From a checkpoint of a small transformer trained on Wikipedia.
Size: width 128, 1.63M parameters.
Architecture: LayerNorm before each block, biases on query, key and value, tied embeddings.
Each number is 128 + 32 x the weight over its row's rms, rounded and kept within 0 to 255. Layers, rows and columns count from 0. Numbers have three digits each. The size before them is the row's rms in percent of the matrix's.

# o: layer 3 attention output (transposed), 128x128, rms 0.0829, rows 42-63, columns 0-127
# v: layer 3 attention value, 128x128, rms 0.0902, rows 43-63, columns 0-127
# q: layer 3 attention query, 128x128, rms 0.0977, rows 64-94, columns 0-127
# k: layer 3 attention key, 128x128, rms 0.0935, rows 64-94, columns 0-127
o42 106:179172146153084130103188153128101123121158129103125116151082112178161143123159081082084115137114073185141077125087059171121180136053169108108149096154082146140174165082087108140078108146127154137138107169135075194118129134097117138170158104174140102106132142107077166114134133094082130048110158112096155122131106147149110096156142056158116177128157158147118121126187168154135112162131
v43 114:116076120070125120120120122120093152120092153081203140135105150150100106125037077149177101179100114141098116088156126142103152151123146148170153170152081169144084075130125088139161109092111125110148175105106142119052093133109135091159183103146158118125211106166112127121126138146140136128090089076141158182135143104121124116197127166125228112128171111171117149144147074131123137081096
o43 113:144137118091117120159137163090136175136113120116105119042163130050106109143142113130112127092169179116102167107222205089137125131172065110112142105097183100147108141136146146106168099157080135108114132100145169124129127133168126135121127135150165147127070168062175179103105106113136092172125154101149105069191110138130093143104130045146120143153135148124116128123176213077093125121118
v44 112:161120200121114084122133079075098094112147101175112112081089111086067129134123155149121097108130057134097138092086143139166115140124153156096166129098094139149173124122121127119120138133178141101108141143155101137170140136109100116116079081157200140146120160093158060109164191109185176091127159148191109136131202078116115111047121194124118093105115184174174125098150142100124144108133
o44 111:149096096148150151109089175126136134134136151201052090116046096163155110148100086139155077101102113127135138108099144163124143096104091134122152112111119171146163214115134104133091079162114184115114076123180142147119112129108188154161162163109169107128133165144086179152141099078098200079126081099132107163159082143182133064122119127114144111149122083166134142168078115146157113177110
v45 105:105155101102157125127108113105133109142091188114136135111149127137100076126086096117137086146104153166161160110158115144114157098151127126129077125138099099145077064136086116124150160152101098084175141092110197134076099099156133064127191104159131107125224081162094132145099143132160112109146073143065159178134107166111124138192161159147181176097147089178150145170167050146133130091145
o45 104:142130137152179120141142137056106203136113093128106128122188147093117151110158114139108143100152160106149171124195253131087134172160078103176144051109164099130093105105127113113130144113134107103113164137122135134136120106136116115127082124138120134135101112116165167117078108127151076226104131126163153067142132113128118150130147048161105117140108130094094111116203207117096147131119
v46 114:126167147189172119116170129144157147139111157133072122144155151127164135101142167075120142157079105160115141164118116127115146130130119087121113137130161092150103130082101140199103120140119166037139169121066195127107088121120132054100143093182098147157173136176132114147104152147118128136101073150137167137048135164081107131088088119164107123172064102185071128064158114097100134145172
o46 120:081131206140183107116090154091119197176097082134143151197151164144136122147153161142110170101138143153092176129114184137085186155172153123120135075084104102121119144105155187108159154107105138139088161136127147164135086096099127083144121125126178071094093074134095150121111135123124140146152095163147140069055096101120146152100097068135127088179126160116139088154078130194095125109102
v47 104:153184211138096105128118139172156115099167141196111151199119121154157100084161115104073129107105141164145108180049135150178125097081112161095076103069124094116133125106137160137075103125099145093126111132135173131130087087162130121101126054207089126125173125073111107136102100155162113097179115121100127115105134142116140140167136127150149135114115105147059100096166109091129105207152
o47 104:116129139185157140135069104131113140137120067110109153128129192145091117137116141172195173132127151158119190132116205153087135162121106116187135130155109134102116082156092103121157193077168126159108146115058118159125113104126152116113107099113171097122220096139154093113083147118141140206081118135150137169088129079138166134067113144070134106133120090098146128128090072204096114116128
v48 096:136141072166121094103087138156201158164099173081104100096125123127123099128113194153211152128127152114195144096158103088142124095193114092149183115172148143151120158111058099105128137172124148103151118164099140124161125091120138098132105174101131089093080112168077169084179156112130111153136143124078153188125094141120129126151178095072123138159167089058171155128110134177159104121113
o48 098:116166160108159132086161101131129097148133137135170135193152110148178118095139088124047055125161085161192123124114111081080122098179120122142109127165087139100141114126137134143098127149171102086140177149146123072151112165173092135076132113144036174133069114090099057134148088171149101133131139137126160108144175158069128142169161141201127123090081129179132123143183137148144144133132
v49 124:096074113054141138102089131146091153125107103084143142137133124151143173203079114133154164120117149129154098164097128182101140095147128124179102108142097126071118123101205079128132153091134112103132149113176121147112090105155146175133162138165156097153193117122164085071097089113146114069104171127111106122102094167150140128133121114115202185198171158155137116182179060155160108091114
o49 125:117091145164112134134124149093113101120157132104158111045128163008100105147159137070186098163134176106134123125165203168121133078127086151150109149102112082081060117126112129141122181111110087121143129126134108109119159135142167149111106088155155099134133169102194161115057126124115054128143154127126129155160151141141096171147148126142179129133132156087125129137110214083107167176103
v50 105:105150114198101085137171121139146142111165141170119151146148139101116097083201113112159064087150131137140112157127142116144114085078130124083163182132143110160141166148072204119116126094097138079112072155132166141166146101140102091141078145100047141175086145141111160128194080106101108150156165131148165087103126116133143132149187123175066078096118139058134123149111147100069098153136
o50 102:144095105138131136115078074187123080140087123128113150203116122203112173138111122151082193140133089121124168155054127131091092178146139141123114079179126155176124095162163117097174143099188141119123124099082102146117111164171071150132128132090119139134156078139120042161161167100125191144108100123124124165134169143114169102131098133109108137099158108122113165117084037136184136120129
v51 098:118128133135117111108157172110145140180126131075156095151096144152151136158113172122209137146131143140195128081121131126157153095120120081174088157160109107073085105128111088212145122115127148181098132116162112126107088121079138084118156137150151139092156127175098129097099177100134137112066139113146166218085136104181122123075078081066088136157158171113079175100095099168118122086097
o51 100:113102161160120119133109173126149162124126165138142107123138159134153134118130111111116097105176111155104156110138179064105107133180115154122136101083083141065134117158135097099134154154123142065099184112134152049135125164121127127074117154158141113114042145135179168094136032172169080169138141088101117130124139174096115149142180137139192100184169089173166111177079137068142134082107
v52 112:111149072153208123171107159182201145161125157063102096115124122102153132126167172148126147116176203134147123092113111116126083117115096112110092054146116092084177151127147169144132165163091142132078166141119208089171129127149154108141141141131097125174125163120186143121102147158114106209126111125131127116088121160109120149112141083160081163141113097081071125150148084178181118098110
o52 113:137165174177119113111196114138102110157181125080177128151101150214167122081166080072081114157130078179131098095095075135091202153099182136132092104154063135106139114095100143143093145124148116153132152147094056128125123121121074151134150059169109099119123108142080139101126120117095090122136197131103173145071163162107126146142157132157112128124129156157127110149159202150144134103125
v53 109:186078184166149147152104156095103061147141118142086126172067134146149140137140153152071148120107107138103134121146098077171123120109113136125151125095105164158128152104161155148149056159139146126080119063122084084125099149105107162150122160172182116079126176118132107137074117123145146074170156108163076166164176073091128103104131138124092162057136172120090151039134167118125134181149
o53 111:144051120149120127090114132090145126103123165119089113105071218214138121151087081132164108138099105172116106121147126115192114133127130114129097178118119144118166137101123117137099105118115147134117102140111160112154114149148196080179185091109152099124165113122163160136158154101137163131088154141182125103100059086139146153083139179069138142169115120166207134132088086166062060121132
v54 100:101119094078168164133109140082110136109127118078215125112130112125076172172101088116177087106183125123119095172101122202035102163144121100147117118166151107151141133140184124134156179092091120158148115135150133177084124154163133133133144113120110131164139122085116157115109111151142091154146167171143161101108097181177133142155111114167070153204137130134092115217076086101112130087115
o54 102:105139126115081143165109159145138132087190174087184124112142086074074170138174197130093149174118141116141116122121090144148113129077159158086130090105101164137108103147133127127132206110134074103128111121110087159112188125071077162111134120114132141153128164114121119099133133132145086077141141102064142141131134195117111092162164076108139160121170170055084095148153204068173150119146
v55 104:157137131120086155096126111179090122113131114173133160161132162106142091089146045106154125158102142155090161106179135124136134154112137140156104195120127134129097093167116085148157083113113132089126132120078136153100143160091194056106164077078147181128132120117065095162154130171112132089181087111092136130110113112097126145130099212142139178118146067134192115132080178103107079198149
o55 102:146165086106114105132132133119122145137068098126104136141165169096076130152107213166155154085115140066078178122197190138119083130129133071111183131086186117184164091096127146106196119069130141122087142141157157170131134105126154128102074174112168138141115096101147151138164145118144176188107106134154095141153124088106092147113082103075101119140114071187106143082173104125112145104125
v56 106:136159129086174075124114141099157131152137087052162096090117132076092171178047144089150128142176156139144157097085135156073089141178136139108086117183119110130116107139111100110131185118105180143115157179141114171093140177098138084141136139163157094174121124149136136038129141128120138124079157142076169135112117149130114151081133121119144144186123128049098111176081061123120138087096
o56 105:100129091129074175118156165137132145152160132169192134128130086123148095106142152092104065138161092128181107096159121162105154131138165132112118048108056195118112143140136131134078155144115096096141160105148094122094130125118105161113090126118115161136066154114110155090128067131100109103192148086099134161138155186098102091175138081102158123113138197183151085214164189094146138121149
v57 109:114171124116122157111143060142146221148086171111107135142104099094106135160171108137162113115164121145206131158144122122104118164160152063130036123150109098121137149131124092102093108138130085124215146106202088151146147086171086115136145100124113121152046129141085136135086128111115127108090107145115098164147085163128156148113098053137123160164112115114119101210119170157134116178143
o57 113:076082105154149093151122103130146119158161145151199131173172121142117155112149178142110127170122149067140137124149097100097093068123118145175131168153142107064123107092108136106083183123143122111089125148082131121128140084099143170120115124099093105159143083191148132138082129176118071122124172156128132151113205132086128136133128225142088099155103102072106104138157078104231159142135
v58 106:131122099066111156140121086093151130111092105136174136103068123117120092112106166172172111143164101120153103088156119079139086186155135178135029166077095125172117105139142079100107105132134150138136117120148089113119157124077149110140191145117143063141117115096116186133124084124135155145165110117124156255169132130150147114144113158179121208108155114120132127172121181093124134155108
o58 102:140154089114053112152149142099145165110145149096155088122127115126133144144099143171050083164131146114114141146224156120096058128092091050107158138162163151094149143111110087122085150146122169096119095121116123149149099102122164143118162182161123164154166113064138134087079111141159086161080174111128098136129181147139139162106176124083100146157107084175143124134216082111178131118146
v59 103:128186135101115106098097104129125137154127145145101113119167123130146137130137107092137090110093137158201121111145144089183129079136178118132076172124153118093118090199083107114079089122127122114167088138145149202141174105188098085086128121109084150095114130159040147141134106086088121093179115149129128196167135132156149132168122116099070171098089077079171114194127145167116107183164
o59 109:138099084153148143137096092159093139120130096142124134187200107116092164121126140159099171103112104084159178160121152141055080146124133138178158119140095131093148085112111090081127182124180130100080150149105139125125147107140155141104065183113074143146151107159175098156122142195150141220082121123131102150125153104100168142126119173140126081149108044154130175095091048112158144122129
v60 096:122115145153095036163141099139155145141158102176087129108099152080131127158146137097143108141111095117194112049071140129219102115163155139064082175109092125117130150148087147131129154145155152120168109123155131140140130090154121074114078125180153121120137157094095055191108146085179105128166151170155160182123159106138119117074142177106083119074117178182135131104162118137111119133124
o60 099:150084110178124150134097114137085140111125092166077094157083128163170127132153064166142108068107118152136198157028199107078110142092095130168139083159118162111144168125135081116071162159155165083134129115151130136116139148114151138116104146095170120122100139149145162148097087126113165152104110107152104154132130141140155125142135130126140100153146032195141132155056064168186143161109
v61 106:161135129202119112138165090179140140117140170147060094106117116110152105113192186154115207147096094129142171112149105100108138134133099101151136127121132154100145173062133080167129120166183174059110176122077213099179076144077172151108084108140147128131144133146127121163099159114160172143150105167129107108094099109053124124079103141143097125152108155153117119047117129116157139141144
o61 103:071136205158140110079121143086169093173145143144138132197037181207179080127157120140137095108096121168080124128098101120136203090136145093103116183120124115128177148052123161162103112105118132168115131169130115130146101083128153107136145124136160097096097096153061148127124105114116145115141097173165160086111099100132127178127124139151125102105078112148121094157132123218084135134134
v62 105:133130180115211093176090155051155116154106121131103129105102122102097124177095174107175103121111094128154126093107119138144098122109136113109066111097139090141124114143082192167119148120177150133104141103110067123107149156094074088106160194200162130164138118156139093120150211083152162115138133131114140168121208117177124110054136161126111156107120193161110152097161109104129148104152
o62 105:137079121176130140103134191086102184127133132191050070124118092147169183122092108121094098114126115134185126100092195147083118194135135162134156061087105167119156170109134100142098143169085152081112117113160156109123100169117153122168143129118149110157100159142128182117120043100142125100110102106136104152090087150168115129150174116123163097192140100153157115167066136140172081142117
v63 119:124109155191088099126146157141109126118121110144109154184162133088120154131169086079123153119120108106123113093153105121145154078105093119111222179158175147191102145123097162139159096105103128085095127147092132136143128117114125104145065157161133182100096172145093151169204123145119135160118149092184132119087136088136138130115196156106098024096121105057124149050132125099096112117158
o63 114:146134141074141141107086073165139115115081123142089164143118150163136123158141128110123144095130113109085142132081133075133123161192155154106084089136133144167164144161204146113180111109164177118150137073125128110118112176154113097143148078071117145141107132134133069170226183112137205119142084130131103104158099158091154106118079128120132151105123116178139174092024095145142087094121
q64 103:167101118146088193122162134086100102123091160100145079148117152132158129144105148154163166178152124122115127102171068105163096147158139106127084183116145172161095118099135147178125123077066135167179173090150135098198144119109139161131180091137128102128043075093115192130081120086108129138130110095143146094208093116146165153119153196118131142141129100088156110102094185151162114107098
k64 103:096148097151139068126193153082178102156177112133130145107097136132114125113177143124041053141090180129107137129096154107107108098090108128071153144126124103097217133146146119096141128104119074112094084150103163143153171132163159111177098169158104132227134129138147118188169116108164097122118168137155087092132104129101133176137129159135098109119106183115106168176147065107135165143157
q65 089:137104169084052150107129080151151109184124089105084101184137066099109127116161135168091108156098137119128114203168140105187137121163128127136145198134129073101157136089119106107166192069128148146160160109148179143112114114122122121193101171166129117186066111161147106117129156127098183162116100099107095087120103129133107134214148103157116118148111116135111121121123144127185056098172
k65 095:068141141175112165176089111134115117163132113115155115088153160105176137136092166075210138130174156087145147131119073128115099184105137140167111125107133171180084127159144147162148099115116152179115165072152173074104096186167074150096119124039114116118162107129167123154108137111157133153138185116125133134095095132152078071142096111161110115135188174124093052114109108146123085162128
q66 098:067139110147092152157136117128138101130086124125069167123164078105143124096204156142088198189138164059115156114184158097109122155136094099097148148130138141177120173097122147136173158162061139116087145115146156138118122191165077151191131147129121151129091153149147125130116120141205186140147089103111135102159096073095069109152114093139123134111150112076153095086144096092115092167186
k66 100:096149156152097165184082078159109112173103089106133108112174155095131137124112129086150133122195086134170188137129096110167134119125082171144098153150131156146090106162134142138160130143133141160131181058174148133124140141145086135058144087074087145114108135145112101111092149125145136133117163146088146139100150138165122000141111114127101143147166149135138009100112122157111077127132
q67 095:136138146148126128096095142128102135133131130097111164117135178158117088179152118100127063123099154162118146087112106090150176200109161133146127183087107133149132150161153167128185076055149128106161130093096176054087110122105085116114128149106120107148164092227146093034096186123054093137094154085150122138116137081100167127140111131152171125157138200121141153103122146137154110118135
k67 091:155096135102107126105173134124100127119174156168175120162112087113148149102136122136094171150071132122069109132116138135083153118139125094082144150131169097121185105090114097124104136141128143101112070175075142133180134104124169173166102178182167162170091124077159182181149042127174134154131044134117087095140117114107166239119125114140127126074130115154107161131091126097126146172140
q68 124:146130149117155085111105139142152183149137078104153124176124133158159079142116101193114144108113107155069128145074135147103224090109141123118129142061104140077161157183132104087162080086214101098112099136056140091131105120106162112138115199143179090135158106128079126095129144144101091146077173118171094139136150104055155144109131098159161100104107147154162142131152093181114126127105
k68 108:190098129135088144079133139130116118077154182209131131186130104154129120137110138163137141142080133132157101124146156126138113150119225126122138130097136073114142093099115131128092167115112114125155075216088129164120118100120131138118124117144149165161081157098127176151117097101120119143150054108124119136128110141090148255138093157128115138099145113108139217109101117144145165129137
q69 118:119101181176127174124104111091133072130137143122028123053102120124102103067121130137156153179129105098220122119130113123186087138148111154115110102138170172151136122072138124112102106130090162163113154107157154137125180132116094116125067127099114191165157101151215117161195148118149182159151115160066133123121142089162131147103124125118105166151074099097161086131165168109116139142127
k69 119:098170106081119149170127107135142141159128132119173111084171114138135121107166175169078118109206134120100203096164160102049109143058081095096157108115136114117136168170151123114128116163112108146123094109144171102153170155140110143145096115086117085085107152154126118166141100165102138099117175142159147127222136120182085029125141114170122109131131095108138078123125194122098146182148
q70 109:102093143153083212132167142105110090097159137091068150100105121171087133092071122079145104171133117102196131107158107110144095187124129124127118103172118160156152110092110088155104123114092167145139129111149125089186177123086120161135117084105110189102192072149164139119189110113078122122178107149072144110126198082145128117169103177097148173167131137124125106079147145125116141137062
k70 104:148198165097168171131144104092143110179082129170192115104089114149140105103107128157051122117134115139093142137094168080103156176124078122091144116105133180141115116149136155105130107127112166143122156058130140102167162155162102106113119125115102125072109170205133095167124137150182135103097167150144160114149171118130081031182153097167141103089118135110090090194105115106057127140117
q71 094:177111113115110111082168175099053143168061105106164058147113192130141091128149120150157165077188076201073152135111074137147152115119148123136177159079163102165122133089124136137131074126136132121151167109067170120089104069161147084076158112098152128129117109138149168108122101122105164162098131142167152090108137082146182148106137145166163121170121083142154118079116130132133184137098
k71 098:185103096133135075117162135112159109086178129150133131127096103181111133130146143163084123134101151102110082108109150152076107098112146122103107130097112113064239117119118091064109156128137072092119055199090148155168153111118166149151105175176152131189115141111110135125135089114133112125133116141120095108169118123118173237121126112160111131139107102111156191173112140115137211135143
q72 130:141121139112158112141120103194109195135152109115154150233123118128175133119096110236130107101109114155078128184130155135147121071151126173153127154105160105072149078143139140104132141097162144088145129156078086138062102099122199108148111194152134064134111133108067148136132091174112124125114117085132111159133130166114094150175146129123103086054140075162109156167141135133148136118149
k72 122:154089134169119111040112191095115135143132134116118139118108110148151151127119092116185130133074117064146097160143147153130113176121249152154114121136067108134143120093152159147139133122099094178212126138141150099102101132111079132136109101102129152082130110166163106106126148107058131158110117104127122127111141129128130228141125155140122131136139206177098217089135095135147121088097
q73 106:140124116150156091107128171141076155125111117122171081175139186143138135176113166135131143035140126181130101125108086141100198127071162111126109120095093112136101139167146087096112075119209114095122137182048131114149077086157154115074143150132144065108166126141103106068092132144063101137071171167176137106135102136116170121125142119130120103111103117161148179151128110154127163107064
k73 101:170084115129148072073159128114150156106175151175109153154098082142110145099138127138104123149084152132128061115118187129114095115140160115127158127124116080101186115080117113116102124139109106087118066169115113176139114114132169156167129135203170127152098124091109158127143094103139091138159095115152088129147107125133144255101134145134139127109090077112117212157138146116141196129146
q74 107:187117161165099151112149144093125100091101159099152117111120141144119111178108090117149112169092110146108102078119102103175119145136166073120156224101118145128147109120100119121190139020168162130157184108143153111178105126095131119155159136118145129153123032162138119076152141130105106123107128047104099142116143102078155126150141216098143130161130095086094118149132130141192090093137
k74 103:090173125089120151140169192118122106193157103140176130112076132125162127117124141150062091092104171160112132122072124125081132120125159129116166109117125140143156139148107147086089116113084128095171055149051153143120177126153143150141110185155120155163148126110170170192159035112189099162146139097129108097138143113111127199174098064158107104096126158160099144150105068134106124162148
q75 105:092132160149118140146178104139161118110131118152129152151136043167146141104161155155103115186074146059139112109160157119126097117103132090127157158134136163122194146144077087148115193104095107122165100124192154142186161164087130164239095140167111132152103118141108133154117106129146126079147109073114075128149138152105081070178121115136127120130095140103115119109116142107182055145205
k75 105:078128160121129184155094140149106125163072085092130138111161151095147110155077127073160095141171110138145171124120104118171115169135093173181100128165128142166065128159130181173152134143091177154126185090158122096084096141169075108065148113086095126133144152144133129116113173141151162138117159132090161138083133133146069054146100097104104136120172161122112047093130126169115037122110
q76 109:137155198147093165108142165101111139117080090142106076179146129094168086166089082122156202095127069120072156171134068120105150143130134112143116174122106129124122142098158084155152115133053183137166153088161124113116138081149136157123128139158168163063164085137101154141153108146171187108130103146101111129169190131106130132138084172154134098168141093135118080132070163200139171144108
k76 114:125134118118120089104163083087142078112127150119155117150096131153130152130134152132080131080133137142156078126105119133117171141093111142087149147141089150069169107141134150078142236131172133135158117137117106096178145118091065141125094110139127157148122225139125094142152110101135111145136150125150150093128151190167153149169163031234145132160067147103115157155140070120128156095082
q77 110:152120075154149134084118174146097175090115091105142108213159125175142158167136160130141120117087135197117113085125119123126214147094165118162090145071121118084137078182122080109133092125185103118149146149072138103144113109117206131106137128123155105109181096116094127078109147194072086131071139100171124158105174126105142110162109145107157133132150100127156180081135130145178114073105
k77 106:147097164102111115085176146121118118132178150185115143163048103121098128140068121102140118100068138164113063142122196136130121115092198140131152125144124122173174120061103144181096121116080162094159089175152118126134107111167098157164119138158150118157108172119105169142150105094137154130128138115142112120096136087049115247114118142160158136072124076153115177126129077160130129158123
q78 099:162136148133160093112140142102118201118084153133116103079105193086164091153079073075190138029163046144085138140138068172096084147139122166101091115126155139150074167081152149115107077123140109143161156119109079148137114101121137119096152107143154100110142128104119163104084114100112154119174174158176134135136111103174164131086112198095161105132098120164105100159126152137103171127103
k78 100:148130077111167085075138176091127107093171130108123116144113106177117135103173102177047125138068160138092071129133138137114127088163132105098152108135092092078207112129140098081142154134164093096110100186115135143150167116115170127160095131180145159136134133100099140115177084116125107130124090119134124093192123158149184222124157142164134116116091123116150219149128147093136203128136
q79 097:196135160117059157140128118076086122100117126110152089105141170137141065159141115142174146167099096154105107088067084128178095121160113129090096188109161128144128096091161157128104084052085128146155153116159129115182122103118103181078135107104162139166101066099105179076131130078121134150137146103128113133160145094119210146115140188106172079103121158127156085129114136192170148124099
k79 102:162134092097135088091192164079161122127153112174134136098119126136116143124199147137013089098097161144078097157123129076104145109103157115102137132103121097114175153132126091084112146128124110096103083156054166107140178106120186125161095128180129136184143153101126131165190056112142118160137116133170102093174129129100169204134109152165112116151111104115135181155135119072109170132152
q80 121:137137127145142122095083144155119179125157135126173137168124169144141129132085151137166118089107089186114125154120099174087186074117169153212141126110106101073129063167142111095132102121174115105155139165058082132080095087110215133072140156113139110074141125089114147119176117172066087107062138133116150169132159155124165134113079131114116119090122083155134149144128118150111182129059
k80 109:165096131111161086079167137116124139101181159146131151159065081173110132110119111149101113092075161115113087137125201139115114153125208115078125137128110105106184149059131101131124131119116110138173066178114104124146113110087165131176101132181148134098110097101122132106135120082101131187131114120139122096131123087097123238144165127149136119125099089153114255131129147121135177115126
q81 104:103136105081193129103078172119158121158077097149137172109118108149110147137163144090136160108154159072120167115155166098090191191108135109163151081161107126173106149158133080111136111182123131075049099118112132168114132177163104137101154092155124201084130198169163129121108164147162134093082105152110155113111141082121127118103105090166152141193179112106167147068148137124071142145126
k81 105:122116160154092153199108031197144173078142124118111103128161126131128148120088133135195167140120077176168134139111109118186119100133068122136131103102133197126098114158084112148108157147168157181084150122174111134143125110128118137095137114098147104160119118118097148101078166159155165114128086159078155147116149147115115006154129106114146137111119073138173046127117125162116149141090
q82 117:149110086140146137118148156066161074111088145118151103099113125178129139161126130091113142145173173083122088090140100067105155176105120093131088126145069148125134124134194081161078144136154119121069107138150151123219138150120159171127193020151101153147134130172146100094070116076127128119129124139148123108128115132061151135112138144145128221184113178082138116127154145134152118141096
k82 114:096187119093121122171130078147140157179161111152116137100149128105102114126151178147121064160094093150134125117101129118180070092158069111138165101075152138129141097183089145138096126119122153097060100130121114181147124130131160139146161177130124071206121138132143171197129136150199130062188105125143118133141083187079123100108115200083112123099144111163141138164120077150125112117191
q83 109:100109084073142122173080113162126126143094090120120188112148078110128178131189145111147162171112141072131144119162194124127133149147109069130147165134146089159139188150096093090183132123137115105043147122143126206103094192175089099182121117146163152124064169091126137119110187147147130101115123105124131122113167097123108094113133099125121159135230123097179136105143154108113079116146
k83 106:101141153166101170196109102179127142128138091133112104138173153138162098111086126083196122117145107168149166153127088110183163137105111151147130105134109124155050122163103139158127100135110169163147189089148122119098118132145082120067158099103115122109164097117136148085122182157143149154118159150085149157075149129129141000142115125136113128113125122117144036104106114146126097160101
q84 112:154158199171171080109147135135140157184106117153122088129085143100182095157105104144099112008177090182104131216137097172090152106083135116125138157104120141130129192134144096089121121094164134131163131116119127160123114083149134092106115211171115093159108093158124131107129114118123151115117181162146122117104127143122157124084128129149094108132053136176083131185094101170165159126140
k84 099:119090108125158073090114138111128124088136167093144134168138110135131136138161145156106117148106169109141100108135106160076093112145148103122131107138076069079191103093163128100102163133137088078111065168086090165129107140093159166134125156170106146128132154062091156130143110130127105156152088097121117104178088181162150255128134063139122137128095092110126211129121151158154163118122
q85 093:124128170092145192150136111126161154091176151167152193134111057170112152091096175184134103180100137094164074118124184126161083110142147108107114128158138181095172082135100083162097140091113147123103074123195133122155163170051129170176116120143144158126143101086139147148135098123153155092153121073093115176167142154092057091158131149086121145110146126145116157121123138145150082179167
k85 097:102132128120146187132099156136122157155060099126138135104138163124137097127106103083194113125142093123162176128111112101165131175126134154143120086139111133175048152156155164175140091142079157147158194092156139098115083124143079094073161118057107127097156156186156118129094159151143145106120179122125185119078159120141071035130108108110117109139139161150113058122154132133098047104099
q86 145:109184146122141088097113170175146212160118123155150127207082102143162131137100139192134108079077102153096084152138149162086194108113159123198141128101095111088161115175130114130111151111223090062139128117116085159086087070114180135129165159134152110110134152117123117115150076188085136102086139096127117144130167171093131123144136123153135091147150105160076164126099164145130157125129
k86 137:165087155173143142096100139119115124117141138139123125131084113149118121136090116117216135103112132132172097127126156151139115155121218148123110134124086151161129112047152153159093120146109157155157146190148124083117061101100080113116133115128159132122158106122128161120090179073122150179163090130115179138064127168131079199104142064148144132111138140214083188115127128176141117060069
q87 096:156131065131122146136197159104110108123040128092126110108131134144129115116207138088158183098168119122111171151150113112094126138121153090080170152155178132184094204108126122148176080115090113209173155156098167099132090124186061168176147169086117078080090104127147159079120114106149109162123148141142120071151095075144141127112089139149161108128117088103151108117116114115101139118113
k87 095:122108139141147086134111119072141126093187145133123131183121129146154148146144148127026131149136165110138099142093130125087093089144070129115119185127129140110177116146120096050150168106115088116113097133119144167154184148165202111088088150201146179161099141047096160140152064127138082086071162122092097116147115145147173162147141131104063153125102138084146119143118129124113183182137
q88 111:133113157119117116118211129162127120098110152107121101153104062158121148106134133083101090115132125038191146112192130149151124134099133132072122133143138130152180201127110103203104203115132150159167131166153128105207138174105135183204093170154110151115098124160135123131108131117120123118157110150156079046133103136167075101149143131153142112193091120139131173082102152105137103142132
k88 113:068135163142113170176058108084151099160100105072155125095157174134131137146098133104148131173156137142132151113088127122147104168146072122171138116125138169171081105144158175182140104113119146139055170089161148120076108157181070084068136112075117100129114134106114129128109158166153125092122183105097160159073137145147068103173113123084089159095181182093136084152151119185130089124129
q89 115:190124163096156125107169165104149168127087098152150086179106157113155073090103099170163148031150078183124145168108144153120126062096129177052122100089179139130135168115128121145101052093154147158116116143092118118126123077148173118124090206169154090127154135101112137119126077121146163148138177147160120106122114074146123131105102151143168097126079073161119122142141146135093176161124
k89 104:142099082117179097033129156083098118101156135148121108166097117163111135138189124177100136144105154111141074125118178135093121132125187113144107111062079100072191119128150109075130157134152061113140079171139131140138126133130156147078107122139128145135102176099080125162150114163094103095126115134139130124161143165157149250138140113137102142131118122107163226151139166114135185130112
q90 102:101145183124099141139124086151170129132148126143126190141099062125148134105150129138086083149074142070105127148172170094130090080119122088173146144149138123072168138142087142108172190086102130132155125130161105143137135162085117156208110184163108120125103112127158124159164117156176138111136114066084089162169127133078092118169143110142113124051122087114106162156142141089191055131203
k90 105:054142134164131183169108143138096128165085093081137124132159144108140123162098115078184136144164116108173178156118073119147121169129143159168110146157129155197072119156136178184120116125088166177168171073153164107085114153128090095083143097071092137099138123130167124145116143111113158128089153128090144130066125125154081063153113075103123127135184166141119059094106108168097072131117
q91 102:098123115150121135145065134079087084184115097129106125104147129136152136103170159166115197194159127074154129167101078083114158150140125116182125150138072134123099136078149113132095143199072133109081112082144162135134160162157136144089126088125106190127114142136142117192090166123155146158086111173064152108194112117119143143077123072178133187161105162093168111091134124113081151170138
k91 101:117143120137069128215142024186182182078146127178082119088195131094099108121138156104123112136185089148141160121150089114183126130082066124098130107152183156132133105156127142148119178153128133161077137083139121152160133149111089152139121137077132090155108091168116111127111134142105164121133133148158143114121074156136122028097136182133137128160116109136135050142136165157119145133158
q92 120:166090114157114148128151110096153114125137172124131074144098136137155110097116128203124169193129115147150112091138114131155064067143079154095118128075167209128128083099130166201068138093120147148163132105125111147191190109119213149112131121144120143140104107079121158202093068124173172147155052154129150103125095164161098124155157136083107133133100127120127125089148148147147172145108
k92 126:120141107085113101110146181116123083182123077137134167054117126104091099122165169155076065144153155118119148092145180112118114131089147143130126118096097082134186139146128140115132127090096058130136127115146165089150145158123084097122140153045079084165141137219084086129121189122091108091155214099133128121134126163129121158082165172128111124151112201122145152165164128107128112114179
q93 102:163086134137127144156165129110164105113105177121114132089078151142112104135096090119147117116150133129131157120109114139130073126160107115031126057142194155161145200097143150126155062085156135172077140175097106073180113091139079113146100147103126118107158089088142130109129133061100118132164199143177167085122112055136151138143170138109220126093098149137135115135172115134109154123085
k93 100:164181105121182120097115154071126095138151148132158140118133115174135149109171123160037163173078155136107119120120171114079126111152155108120150117079129099110152119123115103035125109111112082089132073117090143174156184113126193118094111150180143160147095130111124128156175088150126110091104080120119126112194115114140165203105114165094075117110095131072157166146102160095122202146168
q94 098:157109162158126149088177136081142141123084124145129070082090190114142087126110133147165188076187095165118134148072106178127127129090120164077100072102188171172117157107149163156100070114128155165149153117111162128129131101175138128073128124119108142097158096154149179147114094119140137143166155173127150073128123075196134149098111154148144130195080120128131107092146143124064192141070
k94 099:160121092114152090105136120109113118122139156139134151137092116178112140100194114184037106134102162130117096106131183114071132089114110120123123130074100117050220132135152093078104163133155065100094059178125111134168142106104163140140097144149137143152103160111083117146146115143118111137145111132145115119193098131150144213107153125142101125134115112091137204172144174087137216122148